From a checkpoint of a small transformer trained on Wikipedia.
Size: 10 layers, width 896, 14 heads of 64, MLP 3584 GELU, vocabulary 21233, 116M parameters.
Architecture: learned positions, no biases in attention or MLP.
Each number is 128 + 24 x the weight over its row's rms, rounded and kept within 0 to 255. Layers, rows and columns count from 0. Numbers have three digits each. The size before them is the row's rms in percent of the matrix's.

# up: layer 7 MLP up, 3584x896, rms 0.0818, rows 2247-2306, columns 560-671
# down: layer 7 MLP down (transposed), 3584x896, rms 0.0253, rows 2247-2306, columns 560-671
up2247 100:128122116137122102158096136145167137093139157126127143121143133127108094138124112099124086155158178130134102108098129120121211104141126136111114109099137145131119137105094112117141120147129119087112139155097080148091169088115135130164136123147147101137118137099102162103126150118142162131138129128106133164129100127117110129119143115133
down2247 113:148157170142168132130176117128124102141132108164117125062102136147131132115143114159182133096121125111148133125117144101130116104142092137127173142135122132104120134087159136136104118125136093145125149090107104094081096095124125172153128136140120126161078094140151133078152146121103074126130139125167133089149171132143136123103138111079
up2248 097:133126137139140095095132115165097129160077123106132104091092161113166145160102116110108124112149101138130153157063100099147141078127085112168127128152132141114141121101073138137117162100091170117114126141129136128102100084121150132114132091111146083146143146118175167182100128099153089119119080126091161140105129160175129091130101081173
down2248 100:120163151109175121126115097102095152097130122151118135168094157154135106091162147123154096146143146136135140131129110112165117173118110107086140132124130182226117129141119126137169117129157130078156159137164099117150081163177092179144160166153086122151148149208142135106133160119118113151148128130112171121116171137144123135136105126141
up2249 088:118148139149145117176096147110111142183154149111149188125133138148096118074121112116123124104162112163087125090125130119139123164151135111138170150188100149110184122132148128065140112166152143145100147118136117090144114131155122137146117154120113078144115146148168141096123133119109153114083129158104101122107133129154101126142117120129
down2249 081:155139140119143166077169089106134106115111105136117116143149127111103135132122115133124098124108101132125144133118115141123139145112095123136100085088160121119109139118109140169123128106083130109148122148113114113119118105137136155090135130161162178105124104099087095135137129137132103139117091148088138160138075126152109085127105084137
up2250 095:104123130157127156100121124099134126143138147174120131120163147113134107165104134151132117089141100165162076125101121139149144106129117123113144160126101146107114157108131154137139140142135140148138160130150123136157126081129107128125137114154131128130076091123137122126151105138146144136133190168156128164148185153137111140103134118185
down2250 090:132093107106114125160160157148133151085116104118123124169112142164115155111137138126100140159143146118091141154110127125093148087105140095143161155175146104133139115106158137169096105079113151144125114170130144136091084140125109142155147122144099141129153170113146121110159149136174131082079079104130134132096088131133126092131139095114
up2251 094:134177095105143118117124126104163145182149119141116082137112118121102146097154130155149102120127137102103141101107131149183123135148145099095135087119136162112134127121095138127118139127138131158177136099121167117103113105085101165146160161113141120126122078148123095130070157130082147112148140151110135143111146092142163125129097115123
down2251 094:115115089126128153135138132120090112142121157112149114147181139146145104120132121115167121115156127132148159138140181135151087131142138130124099137121148160120166145154115173115157125121167141113135154122139143113101161163158137120135125115135114154105134130147165160116156147096157095195136141125156125146105140117146070140074138143136
up2252 104:125127121151090135137115131094116118127142130126125154196161142116088103188131125155084099156149156138100162102169122116124136117125123142152107133131163124101132135108122087123113110128143108135112138137139125111141112122146139113107183099108113140092125179102167123137143133133085143139130167135128082098080128139128118131114104120089
down2252 103:139131147073145140091140133117120134134117133118113162134133140156121138132173120128139160159133150115122157109114105114150140122102125176170111077119095127141107152114078118091102115131154105157145114126135098100165138089122104119109131133160105126168174176107123123122128128131109115128145137164144143129131117138179146100087124170097
up2253 101:140136119133165111203152096135164083137126129114116108138127123141122122104152179082065126124142141142136140090088104103078107154104156133118128104128125169162104136107128162094129113123142098135126180161168137162114127100126145143112100127152113104120135104151161118161168174131134133107155159072097131155124121125119116138173128103155
down2253 104:123151142109120157127125169144086156134162150106098106151137123155138129089148123103148116128120121098148171097106125099155143133101144162126131115146124114149134082136106153100108151122123125078092162131109167155147137124157116121150158123135085119140124094113082166100087099151115136129150178114116152087154135102124145123119118111155
up2254 103:100174123125143107126159125105143120135095118124127125126164139164111170131144060138113109169164136138144123140128139163076147122082117113107071116156129132136187108114081096136131119104127108114141143119135156137162136134116110102162140152112093168132142177129111104081131152155161180117159089150114114163116090131132131129112152136127
down2254 116:155184115136155125100151148082143108149144122097129149144176101150157138133124134147142089102141122111145093143121134140115066112118143119137126106121153124166126099138095144165171129144160119115106136132142133161125122133106127161088111144142161190109096113077126139107138083146143107092132106105144156126145138160140118120156142121100
up2255 097:137129111121139111148099132129129104129143145139086149153075107096120134140160096164116118107109143047125140083132114154089112153174144150108117098150081093149156167095122183123107073098199117128106118098144129124135114135152159165098154103115152159151112141119090113124163141114090132183136125142174088126166125117146110089146106167125
down2255 097:147111137110139148152135103137106156111143101141094144132152107143186166171135102130079191119139140179146133155142204120166117109140118149093118098144108117159130119142139112140129189115117108131112136141167169124141106122138079120132133136135125145107142115165138136126108137169118128111088115156147201111079100107097142109132102123140
up2256 096:142122128118148156136116090116141167156127152145084124116147072156124101153143133093098181157121126154126141167123157117126162094129120121152132081117144114133096122163130123141128107164106117126114128085140116146104128129115101144121137103103141168111123126138152113088135121127126170133137078129099101104093107143144126102135123150123
down2256 100:136118158142128121177125128128162108103122169087121143107099130132157140120105117118108156146160110126160121152149124131087122114135118150140145115134184145176105098163119147147126134125119142151118096125148101151075138146108130066119150118125113127146122120133118117134129158116120128121157128151103130144148147145169099069116162100075
up2257 100:137147153114133127145095147138167088128083092127105112150142122081075119173160122145085104149107112114149106160113097109164129101115141165106124139140135124121104117126097141092149135105118135113152133124173038142163154118142109099102139173165122121146140183107121170125146157163140121147110104110116148116081173115142132119138102159190
down2257 099:077131133127107101127128102166140121140149154145128154102143129156124177142144138127128159115145147113089157139150162123170114137149156137092149090119116143106131106124153090140140127113137096145149128124167134151113105126139129149121127108144135148138101069127084163108116169155088136100116121110154154136087134172158147073207119128119
up2258 096:151084136104127140094128134140141134118120160118109151102132103153157141134113146114172101156093152133117161112104111170128134109081131178143146135112163131110131145105132159122167133119125088139139117151108102154126109148140173090165144110144139092128097064141148106122112136161105128111152106117111159121138164143131134127149146113144
down2258 094:147148128111123101149114121145108141153131050135120112095138162139136116100142165123126128146093130133166156135142162135094144121118117125121176166104139105135113158131171226135099116135148184134137134173138126148112145108121118134099068128106113089084131151136099144095162130162099092086136122130127155146092108127142086137123114130073
up2259 103:116113139143144130164123113128138136124128136129143122104117162123111176159148095115090087154115132079143103167128133166150115115109121095133120093125088136134110130125112104116146135161155174105154103098138094133135108162100115145144138131137119180170146142150126175137132123120120090163139096142140119089127139117078148126150160097127
down2259 102:145210206205160100124082164154131169145128140164136162105160108126113185171112124120140146166130110143158140110112087108137144126109160158093084120135108091137105156131129109128130128157159125115150128109155147173129116104098105145106130119118135161097101143134145112134120148135106123164128150126080122153133129137137168167174164159155
up2260 099:143106134130150162098115117112144110083137130117164094133153125136138149156122148132186138134101135075097096148111110120131148075130113110151084113158136091096143119168116121194109155101093114093131121127179187117147085095122105106140120153143109100139158137146132091116121136147128131129111142166119150103153156148123121082134097121142
down2260 105:112135125126115095121129093159134147142116081144147112113124158182101159097176112175098103154115136107147159146116125119126123126155131151146090152111128144131132091121100162097155137155125125148116136136093138131126113078135150130149158131127129110151119110101121127122139151178126112098175113134089163125130101097089108140158126112146
up2261 101:152106132114112138117140145128121180133151101142145184130094185141135131147138144105102150136135136139144146135111132168113127175132124139154159160092186133123123098138148158164149157114149119079138115146084087136132135145134144123098142159181080149140157154123129131132092149136147170139112118090150159149152122156118118099112132145067
down2261 099:119096131097144146125137128113142142129154122134102109127117166112119160135111130159119116148121134149118116085131163127162182104094115136157132091135114137149090148114156127144126075151145151131147126137091127138100095152138117106106187106137119099137151117135157155148131150150084144096127131125125148091088116160138167141144129123082
up2262 107:077113157149118146166104076118121188109098139128134108162147113092130152122133127110094114146125149131118113147149108129106114130132103170094045116110135126138128164158108123138123125091176115123162110125150160133150109112133155121129160127122118065093129092149141166139161145113093123137116115148130147143135062069136119155139128146091
down2262 110:121186099132111129101106118152145108141123079136117130121144124117173105119147144130147129121092147058097140148140139142119133099137111133107103112164137081109123104149129106071142154132130142148151140111109103118129107119124157110127176128125138125129117133096159139120119136153101104171088141117133148103139096120121122139103160140127
up2263 093:122119107116124126109097120159143154121091136108120127111152118130153121115174112119132144151105149094103136096115190140157095160134137124148128138128120130195122125099104120141099133168164134096172133135121137131127146091088118159145096097125173145138092097147106144155149110135146109104098084144136114103089125093187088162177158143120
down2263 093:114129147152149112120147134171154164141143122109122086116125158115120131127160140151178143135141109115115120138142140144119103149125098112178141114075113147123147119161131152214156143140138109149139137101112102114140087161136126147119120153152102121131121104147148138086126134120179130151134137148135127109101138138108141134125105158100
up2264 101:160088146112160131123127141151148097099139135135140114135112099152179160107144135100156126127114132146123153115128142126144117113144158101109131144143096087140127115124108123107144084148113155159140132137157060199074105129134149077116170149213129110125101129104148129134129103175136107131126136099164104105132120092137126145186199125125
down2264 100:155123100104179112105160149139108146153135129135116161134131115130135123136128157126094099146135132168161086149098100113172185108172103119118142130150137158138165108132148138111141149121148122134106162192116136136120142150134163125120123134090120098133106116194102137124126117136129137131148152142153130145123175167121124129123137141134
up2265 102:135132131059111115108114133150169166091145113126118174169129116095147079154111121174122090155133115123113095119130116117080139105136098159147136140156105116123143127102105106171136160122152093080112112114103142109138144140114069125120139156146106133102108113078125120102106100142117123121106107159127140116088137119136139115116123179172
down2265 106:119130127132143133108114147166097137139139112147192112079113117118103130105135130145122180118166163115129166130105162125121125092075116124130188179107144101090123128130120141129128117130127129128071112144133176140136133099150090181155133146148107148117146130107068109100142137155139095142105124115095162091101143154089114152146143128125
up2266 098:111114106120126135158120109145134121149126143129115137060089103148186142126145144115096136127094109153101165127091159136150123096111153142138160088143134134100097092158139134130157094145098130099135118128140092149120138190133125152182151168125106135145098101152153138097122057138139113166069134135127125133144106162132144104124127137111
down2266 109:100127145129122103111105137132121121119129112131166080119116128110146142152134154148063082132143169145146143140142157090112132067132143144118104153100105114161150104120107161161096152124099101144113135128150103131089116160087150113130161117153167163145128109114108118104106108151134140121148122138121153124147117147158149082124121113133
up2267 101:142132176076138143131093112122123141095121084106116143111151166118102133097114131139100093103146155151156130130130111109126129133124134149153125108134105103118147132107103134111121092149110138122116094137116119116115127140165153183165126100114091142145131115156101126128121096160161100120120133092100124159146133150142137129115137137135
down2267 093:114115125101144130111120103124125119096185153136126136115114138138121148158109115108077141126132146083117092115109111138118123103137114124122124129127076088071100156051129111114173145104086140134154111133116108136130100111133103148141115120166143135129088108181142177137131172097143108129138174176116107144173115156151146168170135155095
up2268 099:128110134120110125157162183135111102138115121110120118139116129128078120147102121118123123117137138106152116157144118151156122113154128165106146160130100138092140152130092119101084109163136098128127143116140141083127152102125165143137129143134150099168073140151127107088097073119126129122119130091159182109104159096124117132128147129083
down2268 099:109154143115141156091143154150144137158115137090144135130156120105137089113185108119099152102144090145112146130093169149100100131119115122143101106130105139134137127086141142119213099108139101137112153172181146125112116135143061151129111139121126133126115131092170087137181128139124123110128109137116136181134109157135109086153140127123
up2269 100:100109158142160126116161144106162118116132129165133172149142076140098161123103119120136113110077129127120136135144107148123147130135085138126106112131124125094115109145151116133119106120109173109135111108152131116104162162130163108143134164156141151117087133110116136144148116134134112176105101103131110162147108120110105142127143133120
down2269 100:118120152130122089109139129139151090086091136104080133110137107110131128125159162180110101081135141103137145111105125131108111177102137146145164121114170146119131117110145108123135126124153137106113165176138100147162082160121119127083149114136110108108141130168090123129138100145122155130114093124157154114103113126115150103094186149137
up2270 098:135146104141146135110161118134144147124106177105132125097115114132128171106178142105142102139097106131095134158122090145135121141130133142168128181159122104140131132096125150135195133121083110130135139169125116092124110208108139118162110139127139155127083116117137133129167149114125146149160148131120119140146091130127167095121139115144
down2270 098:114106172115141144142138093128125159151136152136128092174134102147154113155146109120173097163119125107190085126168169130141160074132109098111130144137069130133108106131089132139098149145144132175128120134138095142151140119140128138090143106132128153113163118119084160165110123122146138146145126144105060157139124111113103062116165134137
up2271 101:155133135134150134151073124108145126092171150104143161111088093140092147122130093121130104124128098120178121138151169134146126128135137104175125130133096139127132149110126118148133146107114109084062156114109116126139094108149186143108145167188094136109129132189122089102179131099143126171094130163104134132116153124172113157093141099133
down2271 097:114138130178139139129121170128098114141152139142139145130099122163113124164114139154151096120149156128108107166103133105132124143119117157123133155110124110105083162137121124097111116114153132104130160152151098094123156174104119124130127143118126151126142123086154164181141146167112149142153131123125116135112141113115084115147140118143
up2272 097:118108150106111120136132145093110104143126068160084143108117154160130062101141128145135117145095117140112147143174057150118123172159173130177164104140153075100139120142098103143143154139137101127095150119107167148148097126164121142130159154138160105103105082112161111161108144156133111162128151183112145100108102122107129120097117119123
down2272 098:130137128163151121112094139097149120124118076097149126108129122108128109108083158115120159137099147161128102157148137129129107121120103119130138113145146107111144170102160127116121146135133122136119134134137137126140156119102123137147135112142137101119132131114150115140177095159097128120152161153134110139113104140123104145136116105148
up2273 102:105116129152099113104133126155119157118103114093143165100149148135099143117113148158157118105143178162180135117106142125068145137115122111091108108127134148139126119117101112084077151142062151101117109154128105088147078111122139158137124147097156164121118134153118109110119153140110169161143124124109120158135140130133118094137103135089
down2273 102:088138109128130161133086136109075127134164114117083149116153116088098162144130139120114104101092108132132168144136094139139150116136093159129098141109143132123130166147102107086123115135151156110142134142091159103158152136101131135108164096118101154111107121116148130134137105128147094127156111124085144124110109154105105132192142132164
up2274 099:134090105112136107137088101108106128108118103103106133144132087111065158086128093102147139086162144105139159139122136122141137162123082122137167144117101167128129093157140164161118110136118156096110129148145132156108135091097131145104118139101099135132081080143144107112121127113171100098128094113168118124120138107102120140104126133137
down2274 105:148096131114139100153101132114154171131138102157126123143123099167112150154159149104154119103114117111129111119123133108157121129133092131204125106122166116087165158143110134174149153158139150074130132158136115172116096153146191105139112146128070153132099113141136124126106178136101151130186071123107168144120114100108111150139117162139
up2275 103:134112108136140162110129112124106141130141123113101108155119112154140126114165107157129106143111131129131127164110121137111115124134117116094126126150092109117072136121136119133133102112118128131138116131132113102147117087099131183101150089158103136174136124143155172082113146124110151149105120085153131112133151129121104164140118093112
down2275 112:149086120148104164090125077134099114101102081129132101175132177136127129141127110165095057150170148127086112131124127104114107153098158119114082135133095134104099159153129140117127112121097129101126101129139134137167149131127131095103150139120127133173154170119163117116147110134112120156209132122104171100147165132100121096112146126089
up2276 098:094133111168146177126168149128148114125147131144164146140132125126131085155151128124154147130167142116082141094107110117174113143139114162136077085096138127095116140153123098140152114115149089110155116121101100121125132138121156133142128149076147120118122164137129115096152138148127126137117121164100151162149156165102176155099105130087
down2276 101:120114130146164149118133123124099130096128151123147113154116102120117147137104144122105143145153102159123116137140144139128128160125105109128129122153130163104124127139160146145172120135157172172160103146182143128107166144089145126111129071155122140176128168126110098104125154048122108149153153098131104097131132119143134135150130137100
up2277 099:125104136130154097110160135148114136120137142112124136109096107110120123139112113167149106159159165103127117137104115156159104128128141131107098153095075130123059131080140087162107138118138131147144130135130137132108117177146139118148117102125144128080149127144105105127181126158132121068133141134131161152114122148132135109106136136183
down2277 101:111112143127091115068110110148106158135101146094129113119134130155128139103150198162114152149126128136095184155137141138092110143146128086121105104124149129139124159180138109124117112123139144143117151155128121104135114161146121162123132125119137137133112128119161137102092139147112099119106111147157123109140136129152155115104105062087
up2278 103:101146101158126137128104125186133090114097132178137123082170188128190092126134133158093132169113162138105072116152130129089116149138117184122132139158147130093121103171085128120174123118147139137086127140068118119150129131152109134144135119161109142148154174120113118137098119113119081134106151133144126123115107129131106164135096157116
down2278 098:128147118089170125098103106150134140124134107109173148173133150162109122120131154151151107111132100134131114093106106114117148147152114047177142153110146100131178130100150135126122115153172112150139173141173112114084155138163144077111100120148128115146122158145129111107166116114151119130160166163124189161110107111126161115134145135088
up2279 097:136113131132130126160107144125203127120155101139136112116139092143061103121139145116151137151146083133146092143112117122085134116137135105128141126117116131167138118109112144120102118164125125122144125128145164099161139125156070078122137114167102143112144098142125161098121124143117138152099116111146141139087124107101137103149098162105
down2279 102:141093156126157134091133112124116125072106113148100098141139111088109164124127117089128129139141148150114130142127110099127119173124177125099083155127099100134137125164098162140120116082139134134097092146119155087111152106153139089132110161147137134132129102112095135135100114115132162119105131115159137107135129144099141075103153127151
up2280 092:107080087119124157110125108184108111125115134150157137160106164187117142157088154126108127128108133087140128082132119116117149113128095168136115099118141116123116136087157087112154125175131105136136141115129122129140087140168150130098104119151086128132118161142097123118163083139131126076109099116154135130161094144127129111097146103123
down2280 085:091118124146110074112110169108106134131147113099119088119161138146148122137137150092102141145135112135114130163175122180100128164073148112179149138150115139080163103114131128151134164116103152139127157144104131141120122128134103134097133132143150132157119091126083142140138146139130126125096151159169110099093140123142150104118131093167
up2281 097:121118093111077114118127132103142143133120110088085094147110139114111135097136143159131112107120092107079178121109118157156113146138127130142145152128123139121134092123130130117143120097112122113146089137160128156083140127137130129155156116137162117109168106097128122095122168135148107128149107134126129130148072127152123134083162152125
down2281 099:138104138189133110117102157149112114146116074125141135146147128152137071078095126124092172106095126105133135167123166110112107173141125094145138188099151153096115123128113117157094148181174130127071116093124091114149122083132103152111158131114111138088140166130115120162118141134142131120137122098119094187127116128086107173119149137129
up2282 104:148110108120141148132089133128167142077108149106100106145121150161131124140124167158086160113128155089149124125081113126153120154120083160096151113130114153079111141164088129116107136161131133139118132122127129115085125161161146099153111092138129127132140132160114115127100118164107125122118086106128133137061114154089119153127153119172
down2282 097:132156132113162071167124129134126117126155129121165157139135142115115105105156103102119089125122126147143128108131096142141130115152110126121110069170155087162123142132144100141142161118131097092137161138150147126133144137125105155153131110130108101145142107144131138192173145112137091128062136142099137092135104128133143129146105148089
up2283 103:136131133161099132152132127126101089112180178124141163111132097127169139101149119135126162127163146176118128127064098119106113149129104148162110151154076085141113102142171101134181117098089104120138156118071156108118138142112166125168135130091094077127145145148143134124104135118135153094116119145145169097108133121109106109160102134111
down2283 103:120126111149119127145105169149157140140110157133152173118095135120146144133147105142118092231093124151082140126142167105051177114125105119120038063150119114159124116112123132158151114133123102177111128112129165130121134122131097105120141150142109137113129079114101121185140147131119135127107095081154134149086105133154092084084112096141
up2284 099:162143125107144140143145122119101144113136153127149130133149112129128126176134120137146135133087138097131088148114112149117122108094133136110118127110142103129142133134120137090149165108099125155105135108124149070111120126158083175082105152116100118157131142164164098149148158126154081138174089100144112121113140139122151144135086120098
down2284 101:158126154148064119147142145130178124129139088101144087128150122083123137137140148103117107110133084107153154102120109149140142134140132139117130122188119103152139136132113126133092135116115122118144125081129092131124146128131134146118112131141142095137137120133143131110140189156122149096146086114138116145130112157117097141116119105096
up2285 103:090115145123139124123132098121135100134095109110136120121131116118175107125167085109120102116088147123109166148115117094156105127135108102061126113092109101119148088113091108106119135166076114168107123089145152143147104087137141129117161121142109125105118123133145107189119107135089099145108122139172171110107081163129135160132176123104
down2285 098:144131111148130109116114153151122124110132130128149114150110103139137109159120144123172087135104145107095123085123133132141139130157063133077173089101139125119129106156128120107105100136148141088128137149136124096156138113144129129102175158119103188089156103125084134106117151134177094121142141126136162103124175145162121113109128144142
up2286 099:143140142158124099100118113153111120148115131168132130112129139125140162095173136118137147166136119115116120141131132094151091115092160126135145129092121138123155112156108091152165131119088182143083103092135130128138145086158146088151141122105145137104123136119095085125109109132128128104138120163141123157110126106113130106145117142140
down2286 103:177114120104146154143104129130147138140099145083134078148137155122119114171165138130106171092155116118100119161146094100114128085076166130153123175161119124138131133126135092131131138135097159053106131125157126149134107129101144129103155131124123161098116160151127115118124109117098152126147130106150140116115127152105162124112129103131
up2287 102:123131106143132105157117109135149093112121072165147073121119172135152113120100114089131120118094133180159162081165119140080167135135106135135127164119123146095156136117101134123142124108146163118085170112156092135128155075105125091121114146135118123139125148122080117114113143146145115104147138144161111139175144131082135140127112154103
down2287 108:130179108124131111111122107124112140135155096094130060116127148120094107112113146119146098126106119108102144164167094156142154159106131104210153143166167157126109127121100183158132126131143102130147118127121126104108068104142141128137072104125125109139131112097140189132158124143107129169119156172147165152140152135148121119128127139106
up2288 095:102167153143124111126130109143119143085124138158175153125103136106121127138091155161133115163153141123128121154135089113127130100122156098145114138132128118159112152119129103150127135123061113152121124117172131107164153101121134137105130123169144147082142118114171126161153169148135137140130157119129171068140116125121123135084152135084
down2288 095:135132151110208172161140123117174155109112113116154144154128087117142142134111097090165144117106141123112126148121162151141116175147144107119105147115137156131134108098123182118129143147127143084127134165118139122123086148101085129141141086129131105134119124146114120115148104087147115099140171084103128109164129119121110131112151094137
up2289 104:121100170114105087191095112076148129123130131137133158124147133150184120156139119122144140128097147192149142124150117127084147129110151192118132070095130117144100154132144123102125121102087101080160124138132128127099089119119115144116134153167140164121176142105126104101115119075122135066138154147152131114157106093129142155112140116090
down2289 104:078097126130119128130132176116124121160128149151137133134114161082141104128126127134127131143123133103124118127151149134111088112153133118142132107103146169141142166112116130099149086157085117106136179142075103095126177078149168153135107112163135078118112138142075128122113158130158099100118156184101126109139150132117148154172142132138
up2290 103:092133119105142107128131140133118134135135177118152186163119116116148138106128125092183098147116142126157142145124123079110121154128117140086116123143082102134130108088087081095104140118113155152125103135149086113135160137128111122139093145120138100117122120147154105098135143162113120101106136133100127118079133108086149135106109161140
down2290 106:100102108115108134128155132132135098155139144105132153169126132118086107195153113134141158124206145106144074140134149088110136111161136091156111128121113130129148117189141112159152123153127124147119145139162149116160147116182111115171131152150108170103163129098097128123108095090140123100159152114131114106115138090122091129110092097099
up2291 101:143098104116145169119120105140122138141118118157090097116141169128068133159114136093151157132120126099118113135139144103146121159071117095108122117155092119136109131087145148116159139172149156067137117138112080155127136133089085123126085141113124119138158146092146146146098138175118096143144118137143124114155149120128141123139122128089
down2291 111:119096149111158122129115113147105081116132147150103100127146154130120140133144126150150119135175125096105095105106123122165130097166148127143151084127143149189151080111128146115144146178142133131108120093119135121174145127124169124151105152143124106160132105110149093131106125130140121173124121158126115098126156114120102116161127163150
up2292 098:168145142151101128122135109140169160125135120147063100180154141092121116111121161129097131122126140130121139121150145122080138124142161148121128151115122146145133119126118118146130144131129149085114113079102164064145094144149138155126106128121102167160130118135159134158092127079124132115102077153124124079119132114129142109156116111140
down2292 107:116122161144142109178168112147103152095098104149116143105098091081132132134143115099116146117138122147153123148187127094124101141098147144143173111146110139107145087151125106129101112114110127154200120121106119118142162122135138155113150128154134130125144167143127118134134118181088142130146102138137152180136109122116145150165148100104
up2293 101:095159081118117111085135096100127123144114103134139157130112146114094100102203059092114122176125125097130126140123141163107102104115189178121145154112123107149144111148096138117144113153107164154127173123142162118154163137168141162123121149141142090176099138171138114119126159076089116095139130125118157124135162120086096163114123134133
down2293 102:160179114132086124138125139186137175095159155178091118158125137151144152097090151130142131121160159123154157139170189148145115148096115137171159100095145126117111126092118102095137100141113147138133093125116130150125132092129125159137147137111162139110136141153139163106164126127104079089134125140089142118120142149144118128107158125140
up2294 096:161140098148163136062119136142168100138127139126098106172136129125083102146161131109163122159149151090126121102124125128149139106089119120135146142128186103137116168148127119111147105130111142118117114146109139058098135125073173133117136098103149115145116154137116081167125146099107148102109130075125126138155138122139126167087118097132
down2294 098:101156140127117126159184107080125119145144139114146145138124108151127147174119169145088128076133129163095144130149112156134108098086107149123151110094112125128148174125117146129126181111134135147148140118152137121151096138108112106135129155144140136131140081130177107152130165138112071123110160151107140153125162130105119109107117108139
up2295 096:140122151135091092134174076103094158150118128105072137130099139131175133087162133094118112155099105121096110099122115099108129156120145145127111083143130114140095140150132161113151127116126127129118153112098114104138119151123179133080106117182141117115155159105105111155130130096111119116101119090130089153151090095112129152158075151088
down2295 098:108119105126121107160105127139142210121148141155119129135141125109116155151130092140117120083142077133141141101084128137120113118160095167121102123138120195166123123132100148152136112163139130173130110168129153119179112148120128108132129120135133157108138093135089149122152100147145120150149188142115118148124112175124113126119101145087
up2296 100:124120129199158116184069159162141158111095114114118143134107096087124109154127090114133134119095143119132140162162102141113126107113148159141108137125123110109125125132113135121122136138097120158140085102129089133124112106134115099172127131157117125126140101113119118110098138121140165093119061105110104110187143126142121125156111158127
down2296 105:096123131148118071163137140103177132136125167088130121126121181157107130122113106095159105132156156073117103092129119148125105163156156173142104131105063144156092121116119136082135090106131164098134145142118173114165150151166131147157114123094111150152125109107119137095159158170177074166133135146149116176116143136139126111142136146158
up2297 094:135131147068120120126107132121143114133091134127158136093140166110077056113134069108119119091119132091154139144057143130154134122175172154135131102143140110149133158094105093103129149139099133114106135140110105157154099151125133145145126126156153149105119104083086154153088106124131097103107127141160094077134133123127145134129088104111
down2297 096:129139092144169083128107103125155121111141091076115186122143097119153132146123129152149116119154108121133142133146126106133132169114105131086102111117137136105131126121140145176151122135156141143164152128124127159146149131137119081138068114130136117132149127119112099108078122152175125130110149141080133115163110119110148119128093124141
up2298 101:109161132130115070167143102120123152139106136118119165168181147124097112105114139138180116120120122085170148132111117124137114111132077132137115088137125123107115125165173143141182139153122131136152138114168118127110101103139145160118134086145085144179114108145103122137182110164145101142122096145128085134105113162161146114124130122126
down2298 099:139167106144066130137117153118147105120104096152103121125158122077157171112089141153142155119180115125124172167127152108134139157096147165146124138122130136111166134145144128112160136125116083110112148110163141141141186146147132114144137113073100072118108103113147139124146153140154136144093128095162137110141146103121129164131106129146
up2299 102:108138157129127127149130139098115136141142181092103116145163128136166160112109140118164137147122099153114132097114114160082162149162113152128109132129144118156154121186143097067107165135147108158131179091152147163118150125127077122110147118149113112094131143118128118114132142129129109156120138090147162136144101146134111130122126135147
down2299 104:105076135105153135129154135099131100149128114104114108153130122170112118153116109110093123133109142156117170172124142115136129097144089127162147140125129144109101133149164132108155137133103106115146146150094117183094123132120139084173151080160157103124138135147107144097146138119117134141121075112149188124107069128155165126116117111132
up2300 101:127149096151138077172097147074162148155139138115114102134122141152076137159125123131098154105100118120134129150132115159107127131125202106139141156126151152097112094133107107119070170105111122173122160128142144101140117129081135109087174141127140139083134092107140120120124157105148153158083114157149153150097156129135151123085168170110
down2300 099:085071140145112088146157143151187097116105137145101111100151091146156137138173129142116150148132141182078116133153109145109101148113093106095133152146100121160162110140136175122131080206157134147125104109152102128129107136151141125139127107142122122083125153134158130129137126137096106091103120130168137141120137143127066145195126163140
up2301 102:161124128098141087084121102130088138089122123125136122094117131134131144117105129144147136140114152113103102118107097164136103171106086088146126128182124100144152109142145104135139118082160094156113123137142131157139148180158103123154137141176143162101130146110117138125167110139104127109106128087150137103114137165123120131090143118071
down2301 104:140168076148120097113155123148120165128106112070136153136138115158119137141121148108127144160096120150129122112167135117138142082143122112166131154131164184123138104141155158142171122170130120122126144149125152120112130145087143148110116091163122146081092119130134105100122147176107188143116169119123103125159135123122102123099177122133
up2302 101:140087155079125116096122121168114124126184132130118114109099134096158146089125099119113118100093099136131124174096127087150150086127152149138126152124147104163147138154113128150127157135136104150108106168158155120128102117132144101132152111124161135099131116064110102111088153125124112120173107120145116116121095142112062157122148116160
down2302 097:145110119161137133119121126164071118155136115134142118122126111121120156144123116114093141129124166142075183111104105147102120130152120137143106158100114150116124132111117150114137117134110132157098138067121117115112156105151142131087164094114110140154145098119108122165145123126118102132138176110143149161172127149159095125117142152138
up2303 097:133095158131075112115115116170128133092123133133102133150103074108121141146144145092099167100110112142133115127121148166137116111102131154097122117128145144110129115131146149111125130114140155134109118132131126108138174107190116141175106137134127166144114149112127106123087129159144150134150110138130156128122109098155099109128108109120
down2303 100:133137161110170181159141139183148150130072122131156172106127135142170178163121131142116106122122153149166092131106089060111085111132103158108111147140095117119109138130115158152079130138132125146088151161119151172136097143114099104141153132139108140128154138127151125093144109131151149143154107122097081094126159126119127134103117139153
up2304 093:139114120150169102114133150085093152109135140135111155113129153128088146140137118110146122099071114166131168086170177152127123158125132098144121088127096168132132111154100095109124159174166185152162143120124080100105130138101115119156135109105164146129119139166133138100121114117087147137121115125115117126103084115135107105112192108084
down2304 090:090155117116132137116120113112156128135080187099141129119170136119092139103084119158148143125145107138115133174122149114107132182117158125136093089127102086101117107109150081143140159126053114106150124121127149101134092155133133139153099107171092116100118100110105172144136113120131103142114161136145140113120097121092145083150138129212
up2305 100:117135099136132161103173146137099154100138151149117144138114137104113172151141139137112104117132146143085135151059092148117146148133113134122117119115104108113101122146156175148135122141137155150127120164119123105129103152105100112158128082156113134121126123119078122110111136112103101158148166132130107142111161121145112115144135095111
down2305 100:096119129172163133147133144082117128155127087125102122117138129132074167120158129127159110136153105119141094135135120150103148137105120105125142089111128144137144127136149122164137096139125133170096128184127154158089133107121161128153118117162122181133113146139146115154127145105123170094140112136127108150120115140130106092130064132147
up2306 095:133136099155146136157133125149076091145107109152123133117143128119130138117118135149140108106121117144158147146123129160156109096175139118135135078129129141138136107144122121147156116160114160138131120108131114129101126113129110163108111126142122108184104113128138156117124092125107111129144113157136090125116086103140158150113152169149
down2306 094:135108152092126138109172111133181103158186107120109130169126094154159165146125135114100139168084113118118132103134107108099083108180135149153122130106164152101114120146165125123109170109132141139125138142140136134172099091181138103124133088119106134098165113131154124131124134144092112087122098142120135159127094142125086136150132143112